python train.py --n_layer=16 --d_model=96 --n_head=3 --n_kv_head=3 --head_dim=32 --d_mlp=384 --vocab_size=1024 --activation="squared_relu" --norm="rmsnorm" --norm_place="pre" --norm_eps=1e-05 --positions="rope" --rope_base=10000.0 --rope_fraction=0.5 --qk_norm=false --attn_scale=0.177 --bias="none" --tie_embeddings=false --parallel_block=false --extras=["local attention windows", "shifted keys", "gated attention", "exclusive self-attention", "capped logits"] --init="normal" --init_std_qkv=0.063 --init_std_o=0.0 --init_std_up=0.063 --init_std_down=0.0 --optimizer="adamw" --lr=0.00312 --beta1=0.9 --beta2=0.99 --weight_decay=0.084 --lr_head=0.0121 --grad_clip=2.0 --warmup_steps=369 --schedule="wsd" --decay_fraction=0.794 --decay_shape="sqrt" --final_lr_fraction=0.0 --batch_tokens=16384 --seq_len=768 --doc_mask=true --train_tokens=98320000 --steps=6001 --dataset="wikipedia_en"
Each number is 500 + 50 x the weight over its row's rms, rounded and kept within 0 to 999. Layers, rows and columns count from 0. Numbers have three digits each. The size before them is the row's rms in percent of the matrix's.

# down: layer 3 MLP down (transposed), 384x96, rms 0.0873, rows 194-219, columns 0-47
# up: layer 3 MLP up, 384x96, rms 0.0993, rows 195-220, columns 0-47
down194 101:429493470535551412466618439509537516430488401440567522492553410460524546474481547400453468476436432444570524541467515507536522479477462549511476
up195 099:464485498543569458405470566474532469546597434543510457433516585529486508517548458489519460505456491421485557471559484447532488453510540482625437
down195 102:443516458488508535451556425473534590527488414521607532515557550475452492507502540590461421479490526511533556466438561453509590481495426517478435
up196 096:626525506450482440494491552475592512486483465535465439479556500486511458489471432475477555562496470453558465549505509591574533485539493536550543
down196 099:486499464527564448474515530558574559466486563605512519557452547514468575434472431511509568584376479491553492504472470583517564565489476492547454
up197 082:527448587532469493555527492447499566559561547523472598591499524507507488455508441552497458523491552525527590493483528450484486567484567520413504
down197 082:601508465405455601511432555612564385535472582416563432473483539466514486531540516588500418580532540536523474531505477512588508532524520517518559
up198 098:500546517534490419550449613429514442571551430597467565512396408561586487517540532517542534495514523485481477505575441516564543575496472480533518
down198 094:455425429515427622501443466447502546468577447455525566499502509523491450477441382549473529506474555454473536474565590537491443492467505500552492
up199 106:561483476495518528443519519471526567558493387436534506463535474555507407468402478413532521533477524483534511404452374465490429494596494560465474
down199 105:490468548473503576445562429467446431497538561532508537420551473484479558428497664522473502460460451466557464452433580492491518483560486565506512
up200 095:478470459519501612511523486513565547501444403518425468445454437630404499521567472508585497434507514454517531471390535562379491431518544521551482
down200 089:517447489479436437511542496490489396508511559429475516526532451439484473524447512509463505528425450603518485447423466419423548545486519493464433
up201 082:519420508553457528577576559432525437480542519442431494477560462490513507481479513532463519467482515492399480543513475541403454536592486468456516
down201 088:503513563457431508603527478539575445488563564509426496471530482506512527522402493513452434611435564514465561438456504487591497405549442539512633
up202 093:520464526591525446519578572474488475476559539478543535573532503557498471485521388503512436536469515498558518554549411480501556655482487591441506
down202 096:579465507398581475540541513444535570449486567477500493518514449431503534526515471532431460510457496557511553530395472604546518514511511445532494
up203 100:533525502550401527535502520509482416514546422547543457492438397510573459460498510562551477491579574566575560555390513591413603422543551540475500
down203 101:465500488553500517453538422528435550478384468472523553392590423497435529408488509509538550423506456435491537493457511536450510501520523467477536
up204 095:451483547425483521430545441467605501420568473510500424516563458549484529517450494503594514472537456528538478635476503522414574573628537469490560
down204 098:481576501546461563595495533463480546547510476541526524456473518473460438521518453472471516425470442520488519536499583498458537477510447543479592
up205 101:573491585528557482574493447529551501524460515571522585501426383567557531455562439557594490476477463582545493491438489498503565477501568462510407
down205 098:569468582553484453502579595627507452482491533579473502408472393503477452620501469521503477450518509513478466476477540543500479506527457553551534
up206 100:418502574531506501546464546492427450484530504542494433566460521470482558481527551558521532404631491439478489523486460525514552447568495468521596
down206 102:508508505555553530446470564511481496565579482558472509461449502577566605528415467535624457522434530531431523467473523525551511492498477424480495
up207 112:506525597569546513510517575447475510502527462589474495457498547443399539442504450416526543419565469529524510483562366515475493505505535543418560
down207 106:481457509466520486441544498524481535514457497460515465428527597442478491482488463493465525486503460475510515330515577519446538508516504527412508
up208 087:503488546521506566513541534449524508490487487417508635487494488465550492467548507642496414431471437512468505573481367556501529423478546498487580
down208 088:469594463507470549461451461518477563483487521488439511489525514467591520484446555510481484484520458446460476516437552554478403478475448525503539
up209 103:583511622550489533514454619478409541553554432533416535514432522449477485437532505473519525534487508538527497551518572544460545516523511494563495
down209 100:450508558522535564443536430516471484513460485488442496447569466568588517533478435518433516491506567457434601493367491495481508529475538477450490
up210 106:533447543552535482491506489463460394481476460469441478393392500542435475477498516554472389454558539441518468545412501504493563483528586414465494
down210 106:534524482527506416513550545520532478591505538550464603517450475470458492538507513555423613504508438705506541406464482549515549435489446463431447
up211 103:550504563583464511457544513432523495567508534461451451451483450466532401474405419569525440554537524458519548584525446454554493563498508526513485
down211 109:471516473495468503530570455451546498525530426536430539502459505500509520529493552552516561386481466519500413453561534619476579586553449450469550
up212 104:533457615476524525379526534445569468529566514552498480514427442537489523459468493475491482485443571494543537539528456574460501494532456501480495
down212 105:432538461532493443417458394499488533476548436445464482477503463570583541480533402537512464439443510433427480570523541484422519506533509454471456
up213 100:470468472491468512470532576427525414511504498490487577531481476517493485500469517452509509441581420462430595367435534504521488482570532584507466
down213 101:513454418506490494486527538441467449590414597480539471580444552538426413467581480488534459550542613521550432501641435347507491604506516501529463
up214 097:531582566441534503489499541456552581423526455486404509435527462452418491448505470535499494474521509487487453545572502491407502550607567531482499
down214 097:438502451501516579522474451460533515518541450398454480465501500504442561431430562489413487471545494553482528521479484405419440530494512556543583
up215 095:577448531425436568469449534422479517534517441543572580534494543461494462416510477506545552507447501413510452565559480537531462491514502472497454
down215 097:499545384602445547477600455491470482490445449479441463529532550376518515465608563494543392562459536473459459606429474506527498436447484476541426
up216 102:567416580479460466620548471491528445410534451466572479475440550503432544511550538525557471505437431455431504561538510521488491467498460490533401
down216 106:532458452522494498533440511428488466508538477483608474575558591432435431562471551486463504506544456501493547549438475586510455503430514493461432
up217 101:506461513540484611580506498517415495475523455517530539526509399532524493384493501472490397438524525466521569527450473505471579458573573523491521
down217 096:498458538483511446520476586556505520550520517537565467484484587509514488523540567506472518485512455558494502533520497458593479576535428462491541
up218 109:526468528552581501459431536483491548610509477569498568467481431518474498458634530499557480507505449444570461464510538451431488491540531495501330
down218 106:459440497593528553492530555533480561567560443530608538467415538557529497493460556480509529435494552416416504349535540479505528542472541584517433
up219 115:578547617578526491423524448473507529596573504523548602537433493527568433487583444516518498523446446513476562515502428584495453568514468430523533
down219 110:474567547514537560427551487474437447471447520460531552504434482556509581536449544459483523400458458421507500475518567557488481487492457561474559
up220 042:557468647585534473551561525469465457464493442471521540548439468535529414428504521523600393465494432419493502595523442554457514468567536545503443